Each number is 200 + 20 x the weight over its row's rms, rounded and kept within 0 to 999. Layers, rows and columns count from 0. The size before them is the row's rms in percent of the matrix's.

# layer 3 MLP up, 576x224, rms 0.0407, rows 41-60, columns 112-167
096,206,176,190,186,154,174,200,215,201,217,201,216,198,202,198,175,202,194,195,258,210,198,192,236,209,197,206,244,223,187,208,191,194,206,204,209,185,207,175,208,190,205,190,212,197,195,193,211,217,174,159,221,218,191,207,228
104,216,209,241,193,189,210,209,189,198,195,211,182,211,193,186,207,215,203,218,195,203,177,225,203,236,197,171,241,197,170,198,179,192,217,189,197,200,200,187,185,224,212,227,187,209,188,198,181,197,172,188,208,198,246,209,204
094,215,204,200,173,186,208,197,206,191,225,171,188,206,184,223,210,198,218,161,204,219,203,221,163,203,199,183,179,199,227,207,230,195,187,189,186,172,209,208,182,149,202,218,185,210,199,147,202,207,236,195,191,189,225,202,186
099,174,186,186,202,227,196,191,215,216,192,225,207,180,212,213,199,251,184,207,189,226,222,204,219,187,238,197,190,203,251,210,171,204,205,210,217,192,214,223,197,190,205,233,170,209,189,206,193,185,206,212,179,207,173,206,208
095,186,190,214,160,198,186,168,199,223,205,212,197,257,174,183,238,222,192,199,220,199,174,196,192,231,188,210,213,229,226,202,191,174,214,200,181,245,203,195,194,207,202,173,199,203,179,224,253,205,162,206,179,240,223,187,170
098,212,205,187,194,200,196,171,230,207,177,200,186,196,197,213,182,195,166,204,209,181,191,210,171,185,163,166,245,207,197,209,176,160,173,214,170,223,218,177,213,195,190,210,198,231,212,229,213,178,206,167,200,173,205,202,205
105,189,167,202,196,171,238,192,193,195,190,176,185,200,187,237,189,190,197,212,171,176,196,221,188,206,185,211,253,199,209,163,212,203,197,208,175,219,230,236,222,189,192,202,177,226,172,224,212,207,203,181,213,219,215,170,196
098,195,217,191,190,190,218,209,174,187,208,222,201,179,186,196,194,240,230,169,213,178,203,176,192,216,222,218,207,231,179,207,221,254,198,207,167,210,210,168,226,211,204,187,201,162,182,184,236,214,188,194,244,225,217,177,207
100,223,182,179,223,224,155,188,203,228,224,210,221,182,165,248,162,184,217,179,224,204,215,190,186,179,191,160,193,201,174,162,219,207,180,187,203,193,231,222,194,217,209,212,212,224,241,139,188,186,200,201,206,201,169,182,201
104,189,189,205,194,201,180,172,189,194,226,195,186,179,203,229,140,206,212,184,208,216,158,193,239,204,227,191,190,230,211,230,184,202,198,207,221,184,182,173,199,212,201,204,204,171,181,204,236,186,207,195,158,206,178,219,218
100,220,203,232,173,224,237,201,177,207,234,196,181,196,191,233,220,245,210,198,215,229,195,223,202,224,211,215,214,188,191,186,173,182,207,231,194,201,195,206,213,179,182,241,163,184,201,189,206,178,135,206,218,207,193,199,194
097,211,194,193,191,216,207,209,181,190,180,199,196,195,199,191,210,206,205,196,196,165,206,210,195,161,230,177,251,194,182,189,206,196,213,171,241,195,196,205,183,202,219,178,244,220,216,203,208,219,177,227,146,189,210,206,193
104,177,216,212,175,211,215,175,202,222,211,208,214,205,207,210,165,238,175,220,186,201,238,203,203,188,191,194,193,215,196,215,195,178,182,163,173,227,227,173,217,204,219,200,188,191,217,208,185,215,195,183,202,216,231,192,212
101,190,197,186,190,194,173,181,168,221,201,172,235,181,177,207,211,217,260,229,178,220,206,165,197,192,219,204,206,231,195,214,175,216,193,208,176,197,226,192,214,223,170,204,191,208,216,178,186,180,208,176,183,182,211,249,207
102,203,234,214,201,182,204,229,209,213,182,220,178,197,192,201,174,228,198,193,200,212,188,202,195,211,196,186,171,188,209,193,197,203,201,198,189,203,160,187,214,220,210,146,174,230,160,223,176,201,196,203,192,227,196,196,194
097,206,191,218,178,206,158,233,172,214,210,188,212,210,174,161,202,198,213,184,199,190,202,195,174,225,173,208,200,215,232,164,189,197,244,228,234,210,207,216,230,187,191,208,169,165,197,200,202,226,219,185,209,212,179,188,231
099,215,177,210,169,218,189,213,208,216,215,159,184,212,195,192,239,181,186,219,192,202,200,197,196,249,198,179,215,202,215,206,180,209,189,185,229,192,241,215,202,193,207,205,171,174,195,202,211,206,173,214,227,205,185,167,196
100,211,200,178,205,215,204,249,195,209,193,225,205,182,208,195,196,184,211,220,184,235,181,160,217,197,211,240,219,197,204,204,229,192,197,225,201,201,173,186,177,215,206,210,204,186,244,230,211,204,162,174,235,176,216,224,204
101,193,190,223,184,204,216,192,172,188,169,231,198,179,158,245,158,175,230,222,207,226,207,173,233,203,204,208,221,188,195,188,220,198,183,188,197,211,191,205,185,208,202,232,190,179,206,210,206,194,215,170,191,183,180,193,216
105,164,186,200,200,224,200,231,179,187,222,176,193,209,214,182,194,191,199,224,198,212,225,162,198,191,219,239,236,198,215,195,214,219,217,191,210,201,223,203,205,168,200,172,219,196,178,202,245,212,219,230,150,185,211,216,181
# layer 3 MLP down (transposed), 576x224, rms 0.0406, rows 41-59, columns 112-167
095,209,196,205,185,223,190,174,208,206,153,178,220,200,252,210,211,204,207,176,206,163,203,175,189,194,219,229,158,224,197,208,215,228,195,169,250,183,157,203,189,220,180,192,213,193,186,178,190,239,177,183,184,184,210,210,203
103,232,203,176,194,211,193,180,178,206,194,152,246,189,216,186,175,202,210,184,180,195,227,249,190,197,239,194,191,175,191,190,192,199,199,208,234,228,236,187,178,213,233,195,224,185,217,217,211,177,223,207,210,175,216,246,186
098,202,204,215,185,177,216,205,201,183,213,207,167,221,201,211,217,221,207,202,211,208,185,208,201,176,202,189,206,253,187,176,232,194,187,208,233,183,171,206,184,162,181,190,174,181,165,184,205,186,206,211,211,185,205,198,206
097,197,199,218,198,193,172,213,214,216,201,211,205,182,195,207,204,185,205,190,205,171,194,223,184,187,192,216,215,214,194,171,186,222,177,201,203,199,168,176,225,200,197,204,221,210,175,187,203,242,200,197,211,214,234,203,238
097,205,194,213,181,213,197,226,199,206,227,183,220,236,202,213,196,189,207,194,211,178,196,202,206,222,217,184,210,247,208,226,211,203,206,203,180,235,216,229,201,196,202,239,189,190,181,196,184,199,215,192,191,208,241,211,214
099,190,193,181,210,249,178,204,208,183,209,237,225,225,197,199,212,215,200,192,206,178,152,210,167,189,214,191,191,237,217,188,194,210,186,211,218,203,218,220,223,198,235,198,204,203,186,188,207,204,191,184,187,185,189,188,226
105,205,180,171,196,175,217,179,206,197,190,199,241,236,223,189,163,198,237,255,183,156,214,187,236,226,188,219,191,188,230,194,229,185,203,181,198,209,224,229,236,180,193,223,211,204,203,210,230,205,183,207,202,191,200,215,226
097,199,195,206,197,216,151,234,205,244,168,193,213,185,206,181,197,225,158,162,186,212,192,170,237,191,214,239,214,176,171,234,175,205,166,183,216,184,211,214,212,216,202,207,214,204,210,154,225,215,175,188,183,216,196,208,204
101,244,210,201,187,165,194,209,175,218,213,213,194,228,197,192,185,191,192,228,209,171,199,220,195,235,197,211,194,202,212,235,196,197,216,224,218,181,209,223,183,172,219,201,195,193,198,195,193,193,202,197,190,191,188,204,229
104,216,215,205,210,203,196,188,190,192,212,211,182,164,196,174,224,203,217,192,211,220,190,206,204,210,197,194,218,195,190,231,191,193,204,186,205,215,208,213,223,180,226,180,200,206,217,223,165,225,212,193,223,195,192,209,211
098,206,200,210,202,180,210,176,211,200,227,175,187,205,180,194,202,181,224,180,195,188,219,226,169,224,203,150,204,209,179,192,206,212,181,178,227,208,190,213,211,191,187,203,191,230,190,215,186,209,216,196,187,185,205,181,151
100,213,213,213,201,180,196,206,202,224,219,181,202,214,224,183,207,177,198,220,169,191,182,212,218,186,177,190,178,186,204,200,178,212,228,203,207,185,156,196,181,200,201,241,154,191,238,207,176,218,168,198,176,225,179,194,247
099,220,197,179,223,165,233,196,221,202,175,163,218,163,226,214,197,194,194,203,235,177,173,193,212,212,180,175,197,213,177,188,203,215,188,203,222,194,198,215,191,201,192,206,201,201,209,197,231,192,194,206,226,195,215,237,171
102,209,223,234,184,200,202,177,237,238,187,197,210,218,199,186,214,180,197,203,184,187,183,220,193,187,165,199,213,225,182,195,195,247,211,198,166,216,211,260,182,208,204,176,194,192,196,172,201,226,186,204,219,202,198,223,208
099,220,193,231,248,163,197,234,225,207,209,220,178,203,187,211,199,176,182,199,204,207,192,195,181,210,179,208,203,179,200,218,192,215,254,220,186,215,236,193,196,225,192,208,193,265,187,182,226,194,197,206,191,193,188,189,208
097,228,189,167,189,178,209,211,211,193,204,211,231,213,194,204,192,178,201,204,228,179,182,215,176,214,207,198,205,210,167,223,185,229,209,238,168,199,184,200,172,221,204,208,173,167,187,202,242,160,170,197,179,182,230,162,201
101,198,213,245,199,169,214,213,183,219,204,189,201,215,184,184,200,192,183,158,179,224,190,187,210,202,205,214,169,175,223,207,198,176,222,188,203,183,222,199,205,207,224,189,242,216,206,180,199,168,217,226,165,189,180,179,188
099,178,199,209,203,182,209,181,200,200,209,190,214,190,162,190,215,194,206,167,228,175,232,188,206,207,217,178,186,232,221,159,161,183,193,193,185,198,226,199,157,221,209,189,237,221,199,209,175,240,202,186,207,178,235,201,190
101,200,252,218,206,221,197,205,198,217,227,220,174,201,158,180,224,174,189,203,228,214,189,204,204,233,187,199,199,213,215,209,187,196,166,205,184,198,172,204,199,169,196,200,219,193,186,203,201,174,205,177,179,213,207,233,212
# layer 3 MLP gate, 576x224, rms 0.0444, rows 42-60, columns 112-167
096,197,246,193,173,162,240,196,242,168,203,196,214,197,210,207,209,224,186,191,189,190,208,203,210,184,202,188,222,190,215,197,184,237,199,191,202,206,202,215,204,186,186,172,226,185,172,198,213,198,175,229,210,180,170,223,209
095,176,170,224,192,186,161,188,193,178,208,171,195,198,195,181,235,179,191,215,215,187,210,254,169,161,184,213,201,184,167,227,184,195,201,191,218,159,207,213,190,211,224,201,220,200,216,195,248,190,194,230,217,204,182,235,238
094,186,192,192,206,154,251,237,183,218,207,194,196,176,161,176,180,208,247,178,203,225,215,176,225,178,203,186,196,191,165,167,226,181,214,215,222,206,195,198,227,204,220,209,192,186,200,216,189,196,196,171,177,206,178,199,173
099,237,244,190,185,207,190,213,182,200,220,229,227,238,222,178,210,213,175,178,209,241,191,183,204,219,187,199,172,157,193,196,179,188,220,185,186,191,217,207,224,182,203,190,199,190,172,232,171,191,200,230,203,217,175,198,170
098,224,211,195,218,219,171,192,176,216,205,161,196,205,179,218,224,211,199,209,241,185,181,180,209,196,202,218,210,228,186,199,162,233,194,194,182,212,242,190,190,181,194,197,195,212,200,208,167,201,189,207,198,209,224,211,201
103,211,185,169,159,204,197,218,228,200,220,213,212,184,205,164,190,206,170,191,213,200,202,208,236,152,180,179,206,203,159,203,167,209,191,189,203,188,172,216,208,211,220,216,229,204,186,198,227,206,196,222,165,226,225,209,198
092,201,194,167,210,204,232,207,216,162,186,247,213,153,156,154,210,191,233,165,228,188,187,228,208,220,192,211,213,222,208,184,167,246,177,212,200,193,228,183,184,192,210,220,228,182,213,228,220,194,188,216,163,198,210,208,244
098,210,162,164,194,200,200,225,180,180,189,195,188,205,204,175,211,172,210,231,216,162,182,235,225,207,186,199,233,184,212,213,188,213,193,203,197,211,206,185,207,202,215,167,189,208,177,177,201,192,177,202,240,215,220,193,202
103,193,228,196,201,160,186,202,170,221,193,191,205,206,211,183,244,169,219,189,194,193,210,207,212,202,172,220,195,216,192,195,189,191,206,191,222,219,211,188,186,206,210,218,182,234,215,241,167,181,179,208,194,203,210,225,214
100,199,198,211,181,218,216,217,209,236,172,195,186,201,203,177,200,189,196,219,214,188,200,199,215,198,216,227,195,194,171,203,186,210,180,203,223,178,212,221,202,211,187,204,199,238,180,198,195,205,187,201,222,235,228,245,203
100,219,220,204,183,182,204,205,242,224,184,220,186,234,181,166,183,171,194,214,214,197,171,185,194,156,198,167,180,189,179,245,185,229,197,204,218,165,181,198,229,199,189,172,180,217,197,194,220,212,181,191,194,177,204,205,182
100,199,184,193,196,203,189,194,197,181,166,208,219,184,191,168,231,196,209,223,201,213,163,208,197,190,167,247,214,209,189,173,232,176,203,193,238,192,218,203,199,172,213,201,200,193,208,197,173,236,220,212,200,186,154,173,169
099,215,192,199,182,209,208,213,213,175,180,225,219,247,226,153,209,168,200,202,188,170,205,192,203,208,204,222,207,177,172,191,206,185,223,178,183,201,199,226,198,171,224,232,219,223,197,192,177,189,207,203,204,195,200,241,202
098,209,224,197,191,172,199,187,196,209,199,189,198,189,209,204,177,171,182,192,217,173,195,185,197,239,240,145,201,179,191,209,221,193,204,224,203,216,238,208,197,215,209,227,168,166,168,221,220,169,235,190,185,232,205,189,211
098,206,164,200,202,185,194,204,236,205,205,180,207,223,190,176,194,189,209,204,200,165,159,203,177,196,225,211,226,173,181,198,167,232,196,216,226,222,209,211,181,170,223,182,216,203,159,216,170,206,213,193,252,236,209,199,166
098,209,193,156,176,169,218,189,212,202,198,197,190,207,199,224,240,201,200,197,199,216,237,194,202,218,177,168,192,199,192,228,210,195,204,207,199,174,212,225,213,194,225,183,198,197,221,205,171,188,220,205,179,181,209,196,213
100,216,219,242,184,167,197,179,171,199,185,220,190,192,221,163,188,211,199,204,178,203,185,202,198,201,200,202,198,208,221,198,195,199,216,228,200,187,172,171,156,210,206,165,190,166,144,166,213,248,224,213,174,205,155,183,171
099,219,145,209,178,190,197,208,188,149,239,181,199,210,226,223,209,165,191,204,217,197,238,205,160,206,175,144,182,190,164,187,223,181,203,215,237,190,192,191,233,193,202,168,165,179,195,240,185,212,171,219,240,174,183,214,175
105,197,188,225,196,218,225,208,240,206,199,177,203,190,198,197,173,174,184,241,204,209,198,196,187,197,194,195,172,201,193,204,216,188,252,198,185,219,245,194,193,185,220,226,182,180,189,206,192,209,178,188,198,204,171,212,220